Part of a small language model's weights.
Architecture: RMSNorm before and after each block, rotary positions, capped logits.
Each number is 128 + 32 x the weight over its row's rms, rounded and kept within 0 to 255. Layers, rows and columns count from 0. The size above them is the row's rms in percent of the matrix's.

# layer 6 MLP gate, 384x96, rms 0.399, rows 72-143, columns 0-95
size [ 85  93  95  87 105 102 106  32  98 111 105  87  94 104 104 116  91  93 107  96  97 140  89  88 107 105 107  97 108  89 105  90 113 108  70 113  88 115  97 106 101 116 112 103 106 102 108 103  86 100 106 100  97 104  97 105  99  99  98 101 103 107  90 118 113  98 108  99  84  88 105 100]
[[ 59 159  80 118  75 141 157 139 162 115  90 102 134 104  65 106  73 130 170 143  90 167 103 132 109 121 105 155 132 159  90 142  96  84 136 128 126 144 116 137 119  90 135  66 113 100 156 156  92 102  62  89  83 149 174 156 203  89 131 107 151 117 101 169 145  86  55 134  92 124  99 109  99 114 157 172 122 166 148 137  99  96 115 138  68  92 103 106  92 123 147 159 120 119 158  87]
 [141 142 134 117  96 114 118 157 126 113 103 166 120 134 135 205 152 152 148 131  99 165  79 154 143 141 156  95 152 165 193 120 109 124  95 146 142  75 128 180 139 151 178 123  88 184 116 239 111 168 146 125  92 179 144 104  86 201 119 115 189 146 137  79 107 133 110  67 137  91 143 163 125 131  71 182 129  85 157 162 106 146 109 143 138 152 136 132  92 106 140 149 105 135 125 104]
 [157 125 176 118 144  85 186 128 102 118 117 104 134 146 154  99 152 128 105  98 157 119 170 118  90  93 140 202 103 189  82  91 172 126 133 103 157  71  81 133  65 123 129 166 146  78 128 211 153  84 130 116 145 101 124 119 159 114  87  93  91 150 102 158 128 164 103 182 129 128 108 115 118 174  96 132 106  70  89 176 125 148 131 129 184 138 125 169 111 161  70 117 143 161 165 154]
 [130 157 188 169 152 131 136 115 155 154 210 123  76 145  94 141  77 119 138 109  63 115 158 109 147 100 118 191 114 130 153 151  71 112 120 118 180  78 115  92 155  96 126 190 146  75 134 145 136 117 152 150  91 143 119  95 145 115 131 147  85  98  98 102 105 132 176  86 102 149 162 161 122 103  75 171 125 139 173  76 164  95 117 173 184 142 140 184 193 134 159 137 154 136 123 121]
 [ 86 120 145 116 125 101 122 181 118 154  95 111  70  77 117 113 141 192  59 127 163 155 230 138 159 128  98 144 133 129 114 109 113 137 141  94 101 174 165 115  99 134 184 165 116  76 122  99 159 127  78 156 115 184 124 131 119 150 151 114 107  74 106 139 125 164  91 125 181 145  81  86 102  85 124 130  89 143 164 151  81 166 129  63 162 123 126 128  47 131 123 125 136 134 132 121]
 [120 131  92 177  94 108 186  85 171  99 151  95 164 143 160 106 129 147 175 172  96  77 128 154 111  87 148 174  86 145 113 134 122 187 139 169 213 146  18  81 133 114  87 120 133 182  84 109 167 147 116 142 140  85 178 142 153 126 116 140  96 114 131  89 122 135 103 131  89 108 148 127 148  95 137 121 134 121 137 142  97 128 139  90  92 115 115 133 144 121 137 209 115 142 178 156]
 [114 112  78 139 152  88 102  91  72 109 148 117 140  59 121  91  98 101 176 131 169 189 138 112 128 154  82 106 159  40  79  83  95 103 127 171 134  90 113 109 100  97 147  66 186 160 130 154 153 119 170 116 137 121 153 178  67 134 126 148 121  96 128 116 159 105 152 127 154 119  83 165 167  87 152 120 140  67 145 143 143 100 169 169 105 109  75 158  90 105 112 125 109 134  95 127]
 [111 140 168 178 111 124 149 112 134 115 127 156  88 132 135 166  80 100 135 155 122 163 116  70 125 140 108  97 155 116 192 165 146 125  54 124  98  66  73 146 119 144 133 111 173 120 158 112  94 132 145 141 159 117 114 134 144 176 122 122 105 156 134  94 139 161 131  63 102 125 163 113 129  45 137  77  87  69 125  89 130  88 161  90 110 155 174 180 102 111 147 175  80  83 119 194]
 [100 158  81 120 141 154 139 104 196 120  50 128  89 112 149 113 155 160 159 124  73 130 113 150  86 182 169 161 142 116 149 168 199 117  86 133 135 139 112 138  83 146 146 147 134 186 113  82 151  90 136 167 133  91 160 107 191 170 105  87 127 115 120 117 158 122 119  96  97 130 110 177 112 165 145 200  46 155 101 150 109 134 149 167 153  80 118 123 137 128  78 140  85 149 149 130]
 [111 137  84 142 133 163 178 106 133 156  82  91 121 118  97  74 124 134 147 126 155  99  74 145 141 101 113 131 208 125 122 232 144  88 172  96 162 120 146 124 176 118  89 149  72  80  82  71 122 114 136 102 145 144 118  82 134 135 136 153 108 121  79 107 125  91 137 202 116 116 132 169 140  85 159 137 125 114  67 117 127 146 102 104 140 144 130 119 166 137 169 105  84 186  85  92]
 [156 139 164 115 121 131  46 172 135 150 113 170 132 115 121  96 117 111 148 134 107  92  80 135 166 131  56  99 106 144 158  96 198 168  91 157  74 155 142 181 108  70 138 109 161 116  65 182 160 128 164 112 192 143 170 101  39 114 133 129  71 127 112 110 105  89 123  80 107 121 126 122  93 128 160 103 166 156 124 188 126 151 114 104 101 152 137 136 135 119 154  89 134 111 125 109]
 [ 73 107  84 153 159 158 150 103 167 133 167 164 181 104 129 124 130 109 129 139  69 205 147 127 142  19  99 113 150 165 155 143 131 116 140 127 130  95 111 134 159 169 141 172 161 132 131 143 122 139  86 145  81 178 121 143 126 139 144 116  64  78 106 133 135 141 101 123  53 139 125 173 150  93 163 156 116  98 144 110 151 141 113  80 120 100 128 125 107  44 174 122 133 101 185 156]
 [156 181 183 141 124 130 161 202 108 129  83  66  59 104 116  78 166 121 211 123 109 124 115 128  99  63 110 153 142 103 100 133 137 114 126 124 199 123 127 115 148 164 111  62 108  95 177 166 131 120  82 124 159 207 131 136 140 100  93 109 157 149 146 169 128 139 137 135 124  80 141  85 115 105  97 164 121 118 101  95 119 180 114 123 139 131 113  55 119  77 135 101 132 134 115 122]
 [ 94  90  78 112 108 112 155  97 129 193 118  99 136 176 105 114 128 102 148  47 188  94 124  48 102 124 118 112 147 105 130 131 155 109  73 118 124  99 114 157  61 180 166 169 163 168  85 148 147  98 145 103  42 153  89 142  56 113 126  87 157 170 162  99 144 144 174 105 124 137 110 152 165 157 119 126 151 139 108 154 118 107 154 124 141 131  87 120 112  67 144 144 117 114 153 135]
 [143 171 114 172  72 131 164 129 182 149 129 123 146 200  57 145 142 150 142  98 149  85 163 107  68 112 136 142 166 110 158 191 130  95  95 172 158 163 108 185 161 130 109 147 119 149  96 159  68  63  78 151  78 190  85 135 101 118 124 122 103 106 159 174 144  88 129 131 122 197 121  74 118 170 117 133  89  88 132 105 131 118 127 108 102 125 125 138 106 162 137 100 149 108 119 155]
 [163 122 137 105 139  89 108 133 106 146 165  71  65  99  77 108 135 164 151 121 128 147  96 180 138 128 178 142 123 202 106 128 130 119 119 189 109 148 109 170 161 132 143  95 162 152 126 143 196 115 142  91  60 126 188 115 181  82 152  96 137 133  83 105 129  92 172 139  86 157 105 182 134 171  56 154 107 137 169 108 127 129 105 117 113 159 141  97 183 125 113 106  82 148  80 130]
 [174 156 135 110 182 104  99 114 164 132  99 129 154  96 149 169 204  84 141 137 196  86 108 150 194  86 148 136  92  88  94 110 167 142 175 138 109 130 141  90 119 162 137 165 162 167 136 113 155 105 139  71 128 169 102 126 121 166  75 131 120 129 159 128 153 131  76 124 126 104  52 139  69 124  95  96 194 100 160 113 143 163 126 174 131  87 133 137 157  77 106 123 143 105  96 164]
 [111  82 100  92 148 161 149 151 135 176 123  99 119 148 157  79 139  99 168 143 124 134 159 153 132 147  92  87 100  72 166 136  80  86 132 132 176 192 132 114 116 163 136 145  90 199 107 132 124 154 159  64 201 150 170 118 110 182  87 147 102 167  93 132 128 126 164  91 150 164 125 150  99 160 138 194 103 141  76 139 153 117 163 133  98 102 175 103 112  85 136  60 122 100  99 123]
 [148 175 115 159 141 189 128  98 117 130 109 125 108 174 120 156 160 110 141 187  65  97 124 181 117 105 118 156  84  96 160 140  88 130 139 127 138  70  83 136  81 159 123 103 159 134 136  96 172 113 103  83 113 144 142 128 119 136 200 110 112  96 122 132 152 124  23 194 134  95 161  87 167  98 107 185 123 128 119 117 123 138 140 134 127  90 171 168 174 140 184  75 119 111 108 169]
 [133  91 122 167 115 185  93 134 120  76 188 101 176  57 111 139 170 126 158 138  79 163 108 115 138  94 192 165 150 187 112 131 103 131  78 182 203 107  90 162 147 126 135 143 118 209  93 136  97 113 105 160 178 125 131 135 115 115 155 154  75 129 126 118 149 107 179 120 121 134 121 163 150 114 119 145 142 183 155 134 140 161 112 138 104 166 139 180 102 160  73  98 127 161 116  92]
 [ 90 144 115 145 117  66 141 158 203 158 116 176 159  92 116 186 172 151 127 104 129  70 168  90 139 148 142 145 128 136 140  99  84 209  84 192  87 120 131 118 146 149 116 142 126 106 200 141 161 185  66 142  94 149 155 103 112 100  93 144 108  70 124 136 107 151 124 156  98 120 101 162 153  91 184 138 105 170  95 112 139 155 136 108 127 122 134 120 123  90 137 147 126  81  60 124]
 [137  93 196 144 118 113 164  95 143  99 131 159  59 124  85 149  13 172 151 135 158 167 150 142 143 116 134 143 150 136 117 151  75  77 140 126 120 134 128 134 147 156 119 160  93 173 185  88 150 174 125 134 141 107 109 115 134 101 215 103  98 158 129  63 131 114 129 107 120  65 132  98 117 150 137 118 154 125 179  95 108 178 144 145 179 129 147 179 108 153 102  90 123 158 105 105]
 [181 136 143 142 126 175 121  94  79 134 142 120  63  93 132 145 123 101 162 105 116 163  86 157  99 102 141 146 102  99 102 143 131 120 166  68  99 102 118 130  73  68 106 161 132 138 112  91 151 151 131 142 128 147 152  88  85 151 116 117 136 183  88 125 149 185 135  95  97  99 140 101 181 107 108 125 140 118 113 160 138  93  54 120 103 121 140 103 232 139 192 212 134 102 139  98]
 [143 186 165 134 169 128 134  60 140 128 133 150 168 120 111 142 132  88 127 177 107 174 111 171  87  96  94 184 145 160 133 142 195 194 138 133 157 139  88 129 105 107 126 171 124 116 214 117 163 131 175 122 100 109 166 144 116 114 112  67  92 147 122 110 134 158  86  78 127 126 135 135 100 128 180 183 158 126 106 121  53 110 139 135 174 100  62 120  80 158 133 157 142 105 131 150]
 [130 131 137 154  95 119 124 172 177 107 120 126 125 187 136 206 126  87 148 110  89  98  81 102  93 102 158 129 198 141  93 201 141  85 144 143 125 153 154 144 123 139 146 162 110 140 167 175 117 172 194 128 111 144 146 156 109 125 146  63 132  88 122 184 113  69  95  54  95 169 132 110 150 148 113 124 127 137 183 122 151 104 137 172  90 149 193  84 125 107 149 106 135 100 119  99]
 [203 108 144 140  80 130 172 183  91 150 142 130 134 126 152 105 103 146 194 175  82 114 192 126  99 155 168 116 160 116 138 103 112  61 115 106  83 159 170 133 142 123 158 117 177  74 137 130 107 105 132 182  48 159 140 138 107 183 133 127 148 124 158  81 113 130  94 179 118 117  78 106 157 153 158  85  99 137 128  75 157 132 131 128  80 129 128  70 115  89 128 147 142 172 130  94]
 [127 132  62 150 129  82 122 130 137 134 170 152  36 177  95 110 120 102 155 137 147  49 101 121  84 101 167  27 131 140 125 159 148 164  82 106  84 113 100 134  73 123  94 129 133 109 143 128 164  65  98 131 129 151 157 103 130 151 106 120 165 170 128  90 159 131 122 148 103 119 134 129 107 135  94 126 159 205 124 129 139 118 205 139  97 152 157 122 140 164 136 114 115  97 138 190]
 [154 106 147 111 170  78 155 154  98 143 123 189 127 132 133  95 139  80  56 143 100 122 173 133  97 168 132 130 130 137 169 106 102  38  68 156 125 174 154 135  78  88 119 123  98 162 178  85 129 154 143 102 171 134 106 141  91  82 173 171 110  60  81 127 110 122 184 111 134 102 141 100  94  75 153 102  75 125 137 102 118 115 155 103  80 153 118 146  94 113 165 131 165 111 138 110]
 [150  72  98 110 125  93 145 172 112 133 146 157 184  57  79 116 145  82 132 125 109 138 153 122 106  50  57 141 128 145 124 167 171 125  62 100 121 142  94 117 108 128 146  67 123 107  98 119 181  95  99 103 161 193 158  95  83 161 129 133  68 136 140  67 125 115 195 119  48 137 137 123 124 129 125 142 118 165 106 158 138 133  94  83 146 115 124 141 128 180 117 109 116 122 155 150]
 [162 153 105 144 123 112 220 105 149  70 136 128 169 167 177  65 119 174 168 167 129 188 118 104  73 133 158 125 129 161 148 149 137  57 111  71 159 116 108 136 138 150 163  71 128 149 182  59  94 100 184  74 165 130 126 115 168 136 131  93 127 145 113 110 159 128 143  87 135  93 109 119 124 131 132 147 137 133 148  71 162 119  91 137 185 126  87 173 115 115 169 139 130 115 128 140]
 [124 140  85 100 105 131 136  99 100  78 178  98 147 155 123  95 132 103 182 121 107 123 105 158 125 148 174 118 101 128 142 150 126  99 100  83 152 116  65 178 116 136 184 144 184  52 205 166  55 185 162  98 118 160 123 125 116 121  98 128 166  85  77 132 172 128 177 141 137 105 103 141 172 131 122  96 112  98 171 156 158 149 178 151 173 104 152 158 146  81 156 145 116 160 136 129]
 [127 113 123 147  77 174 116 152 152 126 159 151 139  93 161 160 152 116 118 120  66 157 131 122 136 134 136 138 108 117 148 124  77 168 107 135 100 206 105 187 118 123 138 153 149 130 167 107 112  88  79 164 113 108 130 150 142 219 125  90 112 104 134  85  76 124  55  82 112 105 146 117 192 131 214  80 101 169  94  83 148 144 126 100 174 118 100 169 142 124 112 145  98  93 162 100]
 [138 136 114 185  90 118 197 108 113 112 147 184  42  92 136  91 130 221 148 116 107 175 158 128 134 153  98 125  60 156 116  92 107  74 104 137 123 135 155 117 118  92 130  96 104 101 176 100  92 151 122 138 139  78 147 119 104 140  84 113  76 168 127 114 125 161 173 129  80 138 117 117 135 135  79  99  94  97 139 165 143 118 146 184 164 148  85 103 155 125 175 161  74 125  99 120]
 [101 156  77 103 144  49 130 161 166 127  92 159 109 128 132 115  87 131  96 158 209  93 135 123 166 117 140 227 110 140 192 148 154 121 140  71 142 121 158 163 175 119 138 141  57 133 107 148 128 171 157 131  83 142 150 106 108 174 131 132 158 142 110 137 145 118 170 105  79 143  84  90 139 152 164 183 139 110 135 112 125 171 149  98 155  83  94 109 169 137 132 107 169 135 150  75]
 [162 135 117 176 119 131 127 149  78  77  87 122  98 138 114 152  92 119 142 144 130 157 113  95 154 101  99 132  98 167 175 138 140 180 135  89 128  84 155 165  98 138  79 194  35 106  64 124  88 144 170 180  96  72 112 111 120  88 129 117 122 143  76 146  95  73 123 102  94 138 125 170 114 133  94  90 169 119 166 142 168 141  65 122 160 128  70 143 132 130 161 148  83 131 120 164]
 [ 91 160 101 169  91 150 157  89 138 137 111 184  91 113 160 158  95 108  93 116 157  80 133 124 120 126 118 108 130  94 122  68 101 128  80  69  83 149 169  95  98 132 113 123  73 107 169 143 156  64 114 104 128 136 114 165  71 153  92  81 169 118 118  73 130 137  99 137 163 135 134 106 103 114 163 104 137 126 161 122 149 153 187 196 182 176 202 159 160 153 167 126 165 156 134 131]
 [110 164 198 126 146 109  73  94 139 111 121 148  94  86 103 115 121 118 111 124 110 192 126 176 176 138 100 117 118 157  94 181  96  95 124 123  62 161 109 159 127 158 158 148 156 178  87 153 181 123 124 117  68 118 168 124 144 120  69  56 104 142  47 103 157 117 152 178  57 135 120 137 118 127 122 147 114 144 160 127 117 103 131 146 104 116 111  98 139 176 107  67 177  91 118 108]
 [100  85  83 100  92 135 174 149 159 146 178 155 113 195 103 128 179  87 174 162  90 149 179 120 141 157 126 138  83  86 106 131 165 131 157 140 106 128 175 121 103 172  88 146 108  74 144 102 161 143 105 139 115 137 134  61  98 101  79  62  83 134 114 119 125 140 199 127 104 123  51 187 125 111 188 127 103 136 116 167 140 164 105 103 109 144 140 114 175 152 105 120 108 135 162 114]
 [118  33 104 169  81 148 161 141 121 108 125 110 113 150 142  98 137 122 111 152 122 118 159 198 105 153 132 131 121 140 189 105 122 154 181 199 149 181 112 128 136 195 105 138 137  97  77 187 129  86 106 107 155 134 170 106 150 161 140 178 101 107  74  73 124 116 124 167 157 143 146 182 137  98 145 144 133 150 107 191 171 152 137  83 118 115 112 132 105  87 149 168 121 173 139 178]
 [ 77 116 173 157 149 117 110 123 112  72 136  90 101  80 143 107 113 128 127 116 158  99 201 183 138 165 161 125 108 114  58 117 148  78 180 177  93 161 125 163  96 110 171  97 126 105 141 152 176 151 114 185 118 119 154  95 154 112 107 151  95 143 197 138 149 100  69 217 200 110 102 172 126 110 132  85 121 152 147 163  81 131 124 135  95 125 116 131 141 106 100 132 105 157 124 133]
 [111 145 113 111 184 152 143 155 111 123 163 109 131  56 137 119 180 113 184  55 104  91 133 177 141 189 109 133 125 153  55 112 142 102 127  84 121 176 117 107 152 136  88 172 110 154 137  68 103 101 136 122  57 128  26 118 119 131 126 160 110 134 118 129 160 112  89 126 106  76 129 113 154 142  74 112  90 125  97 130 132 183 140 126  98 115 117 151 111 155  94 103  60 135 142 108]
 [156 139 171  80 157 142 115 136 134 160 113 183 138 124 135 142 127  74 114 160 116 104 143 139 121 112 156 186 119  98 168 113 132 102 116 129 135  96 185 139 153  88 157 124 174 101 133 197  80 121 141 135 123 148 181 124 101 139 123  68 118  62 160 104 122  83 125 117 155 115 128  79  94 122 171 162 104 124 176 213 152 144 102  80 147  91 142 164 145 145 117  33 187 153 164 142]
 [ 66 122  90 113 111  92 109 131 112 181 132 111  99 187  87 146  99 137 119 126 194 103 122 123  83 146 151 170 134 127 121 175  78 179 150 183  89 108  91 125 143 148 115 131 105  88 173 137 118 112  84  90 166 135  97 181  84 115 126 118 120  58 106 105  96 111 107 131 179 168 127  96 104 110  89  87 138 114 153 131 117 102 183 200  65 152 146 165 123 124 142 177 179 136  97 103]
 [143 141 119 158  46 191 137  91  75 136  34 113 160 144 126 105 132 115 136 173  56  87 110 148 137 102 183 133 103 156 114 111 118  79 147 134 151 139 125  85 116 117  98 117 149 162 143 124 126 145 128  79  60 173 140 146  77 131 122  98 192 165 137 135  98 178 113 113 157  74 102 129 139 133 117 128 172 113 152 197 126 107 124  72 108 132 110 177 141 159 152 120 127 107 183 123]
 [151 137 158  77 149  97  93 137 147  95 139 115 123  88  98  88 105 120 112 123 111 150 177 117 136 128 155 156 179 162 188 173 119 131 182 132 127 114 182  78 159 129 101 161  85 103 161 109 146 207 158 137 181 133 163  69 143 155 115 166 111 149 125 129 170 112 159  79  95 131 135 142  92 124 115 136 122 161 130 149 102 111 168 105 119 101 125 153 122 209 184  84 223 136 159 149]
 [136 222 106 114 141  87 133  72  87 204 182 123  78 151 165 154 146 133 116 100 198 154 104  97 131 103 172 119 148 163 122 131 101  90 126 183  91 131 135 147 119 104 134 132 166 115  98 114  86 148 113 111 159 106 102 116 180 118 143 106 161  76 122 103 181 109 169 159 151 133 129 146 154 120  50  92 131  76 134 158 230 125 128 129  99 119 132 135 147 148 102 151 145 134 125 133]
 [147 161  72 146 134  82 118 127 109 153 159 118 119 171 226 156  99 118 188 135 175 130 164 147 109  92 119 157 132 194 172  88 110 127 190 128 129  74 126 130 136  52 188 144 103 130 115 145 114 126  98 121 128 103  94 134 101 160 112 142 167 192 138 139 151 171 150 103 180 145 142 103 161 165 162 171 109 114 120 150 138 122 155 175 158 101  84 184 121 158 136 156 139 173 142 165]
 [126 169 173 119 124 149 127  98 107 127 136 130 177 156 117 114 143 133 150 134 115 138 109 127 175 155 110 159 134 152 115  96 102  94  76 140  90 118 210  81  90 152  92 104 164  96 139  99  80 112 105  97 122 150 176 162  84 143 175 108  76 192  98  75  99 128  89 139  72 102 149  80 147 158 160 130 153  93 111 108 133 190 114 165 131 113  73 151  43  97 102 151 126 172 118 166]
 [147 138 151 177  93  96 106 145  63 149 113 136 131 111 154 155 142 149 134 119  72 136 111 164  97  63 114  90 159 110 149 158 164 156 158 154 151 180 105 120  89 118 118 133 152 129 134 220 101 125 150 145 148 135 172 104 173 154  73  90  95 118 127 163  37 143 158  50 159 113 144 151 120 148 131 124 183  84 147 118 120  99  99 189 100 154 173 123 130 105 163 144  94 159  94 120]
 [139 194 158  97 191  86  93  88 149 160 132 193 115 139 146 107 129  92  88 182 138 157 144 110 151 130 187 144 134  98  84 135  98 105 112  91 152 200 104 111 110 133 105  90 122 137 182 151 140 102 129 127 106 112 164 192 121 113 102 139 102 131 170 106 135 125  86 127 125 113 134  83 210 121 194 117 178 138  98 164 105  95 176 165 136 140 158 125 129 142  93  59 116 108  90  95]
 [123 208  91 118 150 122 108 184 118 109 141 129 120 165 133 123 194 135  85 161 103  73 100 136  97 144 112 196 102 154 136  93 129 134 117 165 176 123 156 168 109 156  56 122 107  89 118  91  97 114 133  47 118 118 162  90 138 161 162 158 128 124 163 146  92 128 141  99  92 117  63 137 149 115 131 135 139  93 122 128  96 199 131  61 168 137 107 151 126  88 135 107 184  70 152 112]
 [ 60 184 114 141 112  79  91 133 131 190 152 140 122 139 162 135 117 139 166 100 121 111 171 152  82 134 113 108 121 156 182  58 114 125 149 120 116  99 151 154 152 106 145 202 171 140 100 175  81 145 147 115 127 112 125 154 160 155 140 193 187 139  86 116 126 102 106  66 114 170 148 108 128  92 128 157 109 102  97 179 187 172 166 159 148 134 171  98 120  65 132 137 140 170  99 157]
 [100 147 133 176  99 150 186 139 180  78 105  97 154 141  61 132 138  88 134 129 134  82 126 128 107 196 130  78 120 128 174 158 156 143 103 111 158 136 141 159 141 120  73 136 155 134 146 201 127 173 137 113 146 153 170  63 125  65 133  94 149  82 172  98 147 134 122 129 114  96 135  89 153 113  99 150 161  98 163 166 142 108 105 119  98 137 168 104  74 116 118  51  77 172 167 118]
 [ 69 143 130 149  72 114 161 154 192 121 133  75 110  62 119 113 136 121 115 145  22 102 138  88 137 108 132 141  97  70 113 114 146 142 135 141 129 145  80 119 173 129 122 150 183 116 109 156 139 121 111 136 217 121 132 108 136 127 136 147  96 134 125 147  65  79 173  66 101 165 112 117 158 123 176 105 115 157  99 136 112 181 193  69 128 152 134 146 137  98 115  80 108 131 143 133]
 [118 114 170 132 154 128 111 135 118 135 120 152  82 109 143 114 123 128 191 101 144 140  99  96 129 142 161 127 125 151 144 100 103  48 136 123  96 113  96 139  72 189 165 158 114 153  62  91 154  93 110 143 174 181 134 148  92  97  94 141 115 105 116 162 166 100 107 134 148 101  52 144  94 120 102 145  97 118 184 178 180  74 123 145 153 127  87  70 119 119 230  98 133 133 159 112]
 [151 115 129 118 176 111 166 155  69 170 116  64 129 119  79 108 111 126 121 113 134  64  85 133 119  66 108 130 107 131 106 109 127 121 105  98 111 138 115 151 160  63 112 122 182 142 188 104 132  95  63 113  82  82 151  80 148  99 135 134 201 144 144 141 148 119 173 186 164 133  98  69 122 142  87 120 114 114 146  99 138  75 124 132 132  66 152 123  81 176 171  74 133 142 134 106]
 [163 159 142 133 130 124 133 134 164 124  50 184 157 100 158 128 123 104 148 136  79 136  94 121  68  85 172 125 123 155 121 192 118 138 122 143 131  84  96 103 128 166 128 152  89 179 154 108 144 108 100 180  86 162  78 125 172 116 132  58  94 103 178 155  84 131 158 103 103 164 139 118 128 143 153 159 158 144 135  71 204 165  70 131 154 115 175 149 115  86 155 140 164 163 103 100]
 [112 140  94  84 177 112 165  79 135 178 119 156 157 141 101 156 120 147  98 102 175 104 165 152 133 161 119 122 135 203 114  49 113 116  84  99 160  99 130 185  89 100  94 179 140 131 167 124 130 103 113 151 138 109 112 121 163 170 157 146 169 113 160 183 140 150 136 166 126 111  93 115 198 120 110 134 129  88 166 179 157 143 166 167 141 109 104 150 162 181 124  93  59 106  73 132]
 [ 95 103 176  77 117 174 146  66 122 119 106 127 131  98  98 101 206  92 123  88 138  92 101 128 102 110  93 124 223 124 123 137 140 147 120 133  86 161 137 112 137 170  92 151 147 112 116 217 146 171 137 140 108 144 153 180  86 189  69 137 134 144  68 114 149 112 156 167 150 137 124 133 117 162 113 140 133 122 107  44 169 115 126 128 117 140 111 125 136  67 124 141 188 127  91 119]
 [ 97 149 166 160 115 103 113 141  89 136 146 119  62 120  74 143 102 141  90 154 166 150 186 149 105 110 149 111 125 105 118 125 104 143 132  79 121  59 118 162  74  92 116 156 113  88 153 136 187 172  65 203 171 166 108  98 102 108 150  71 100 135 104 110 103 119 158  72 143 163 123  81 135 131 138  90 187 109 174 172 183 149  93 127 142 123  87 109 104 132  93  82 151 118 118 126]
 [102 156 107 115 156 180 122 152 141 153 127 126 139  30 121 156 135  53 159 189 118 130 125 125 184  81 143 154 106 170  67 153 128 122 138 153 128 155  79 161 177 104 132 217 134 145 151 127 124 154 118 156 109 104  80 118 150 166 132 178 140 155 140 119 162 144 137 160 111 123 134 183 132 111  72 172 145 126  96 162  96 150 168  60 120 143 152 125 103 161 136 129 139 107 148  54]
 [125  70 125 127  80 188 112 115 150 139 150 196  94 119 163 199 141 158 149 177 124 136 124  98  98 168 157 176 191 160 171 150 149 159 148 113 134 103 133 145 104 106  84 176 169 125 186 150 122 166 120 185 163 206 103 122  97  92 115 148 148 131 100  90  80  94  93  95 149 106 121 118 124 103 131 108 166 113 112 104 170 107  73 140 104 128  86 139 147 139 174 132 157 177 145  96]
 [151 102 147 181  85  79 196  47 142 126 124 148 147 150 158  88 145 148 125 108 147 140 104 119 137  96 163 127 123 115 124 141 126 118 129 145  82 161 184 121 114 185 136 143 128 113 160 106  96 118 105 116 117 136 153  65 148  94  90  91 183  82 160 103 154 147  55 138 131  88 121 181 144 159 206 148 134 102 173 144 116 131  79 112 161  97 123 122 106 126 155 113  41  86  83 126]
 [162 116 168 144 157 172 150 203  75 123  82  85 207  83 116 128  95  61 112 116 117 142 121 120  99 169 138 143 163 110 154 150 134  98  80 142 159 102 162 155 136 137 135  90 113 172 195  84 124 125  78 197 101 149 126 104 144  98 166 141 105  94 140  81 135  91 127 146  88 122 100 125 133 124 133 122 134 168 130 118 137 162 134 185 103  94 119 124  60 144 153  52 137 156  92 142]
 [147 108  84 117 162 140 105  89 153 110 124  93  89 133 136 132 105 134 212 143 152 147 133 144 158 169 186 122 119 136 119  73  89 131 176  93 121 103 136 127 190 137 105 126 136 137 172 121 112 161  50 173 118 125 152 146 154 100  85 141 117 131 167 103  78 134 113 143 175 119 123  90  95 157  94 130 118 107 229 172 111 167  89 153  84 162 110 176 159 139 210 151 118 141 155 128]
 [122 104 173 111 128 132 152 144  82 150 122 144  91  91 204 145 155 110 120 132 206 214 175 175 108 121 139 135 125 130 106 120  68 124 183 126 110 172 160 139 101 100 107 127 157 140 120 167 178 134  91 180 159 150 153 143 216 138 179  97 147 171 124  87 147 111 116 174 147  93 152 125 167 171 156 160 117  75 125 149 157 110 133 136  82 138 149 108 119 116 154 115 135  86  82 157]
 [139 116  91 143 152 114 117 164  47 153  84 120 167  86 146 122 127  96 118 143  74 126 119 136  93 138 148 141 189 173 146 141 127 129  51 119 161 200 116 179 143  91  77  95 147 114 139 112 163 143  86 132 135  86 115 128 177 180 197 127 174 154  59  81 129 127 118 102 112 127  80 148 101 151 117  99 104 143 157 143 122 121 134 182 123 112 128 106 164 174 117 140 113 169 154  58]
 [167 120  49  87  86 111 135 108 172  98 167 124 119 164 171 110  97 150  88 104 155 117  78 153 131 129 152 121 198 147 147 107  81 121 164 150 146 185 180 139 126 128 144  92  59 119 182 148 151 112 166 140 122 122 134  74 112  92 113 162 182  93 115  91 117 159 138 140  80 162 124 161 111  86 104 144  77 134 112 101  92 191 112 156 112 208 134 166 115 119 142 179 122 141 118 126]
 [ 98 104 100 139  77  63 130 138 124 141 122  62 174 134 118 122  73 156 145 107  57 121 154 143 170 119 121 131  73 212 123 131 148 148  92 135  92 156 151 166 164 136 111 125 157 121 126 158 115 123 168  85 179 109 123  36 140 104 111  86 112 136 126 114 159  61 139 153 146  96  77 174 105  87 142 141 130 103  50 168 136 137 104 171 110 126  93 124 130 137  93 158 136  86 125 117]
 [ 86 133 106 138 151  67  98 130 174 107 129 117 139  88 140 114 121 210 121  98  88 116 106 155 155 159 159 121 126 104 137 153 148 161  42 138 165 170 153  99 154  94  69 120  71 152 143 171 129 114 103 137 139  85  92 109 141 116 132 112 138  84  94 144 201  80 131 131 152 159 123 163 178  64 186 119 135 124 123  95 143  86 163 191 113 130 133  99 105 111 122 111 106  61  98 153]
 [103 164 106 157  99  73 115 106 156 151 178  62 122 126 180 124 126 187 140 139 178 128 109 186 108 121 159 102 180 138 126 173 189 139  66 101 176 132 137 134 186 179  83 138 164 120 170 120  85 131 105 161 144 117 117 142 145 116  79  81 135 101 127 122 119 147 147 105 153 138  50  82 148 135 160 143  99 188  95 128 132 135 162 160 125  73 151  70 120 157 130 112 128  82 153 136]
 [116 174 159 187  62 176 109 149 139 107 125 117 111 143 143 135 114 131 194 170 129  61 110 150 128  58  98 161 111  85 116  64 158 118 149 131 119  33 110 114 120 157 121 148 139 146  90 155 118 142 184 127 171 134 133  59 146 166 138 123  66 133 101  53  89 106 138 143 126 124 148 127 155  96 125 136 121  85 143 125 176 129 123 148 151  80  93 131 126 160  94  72  99 163 128 126]]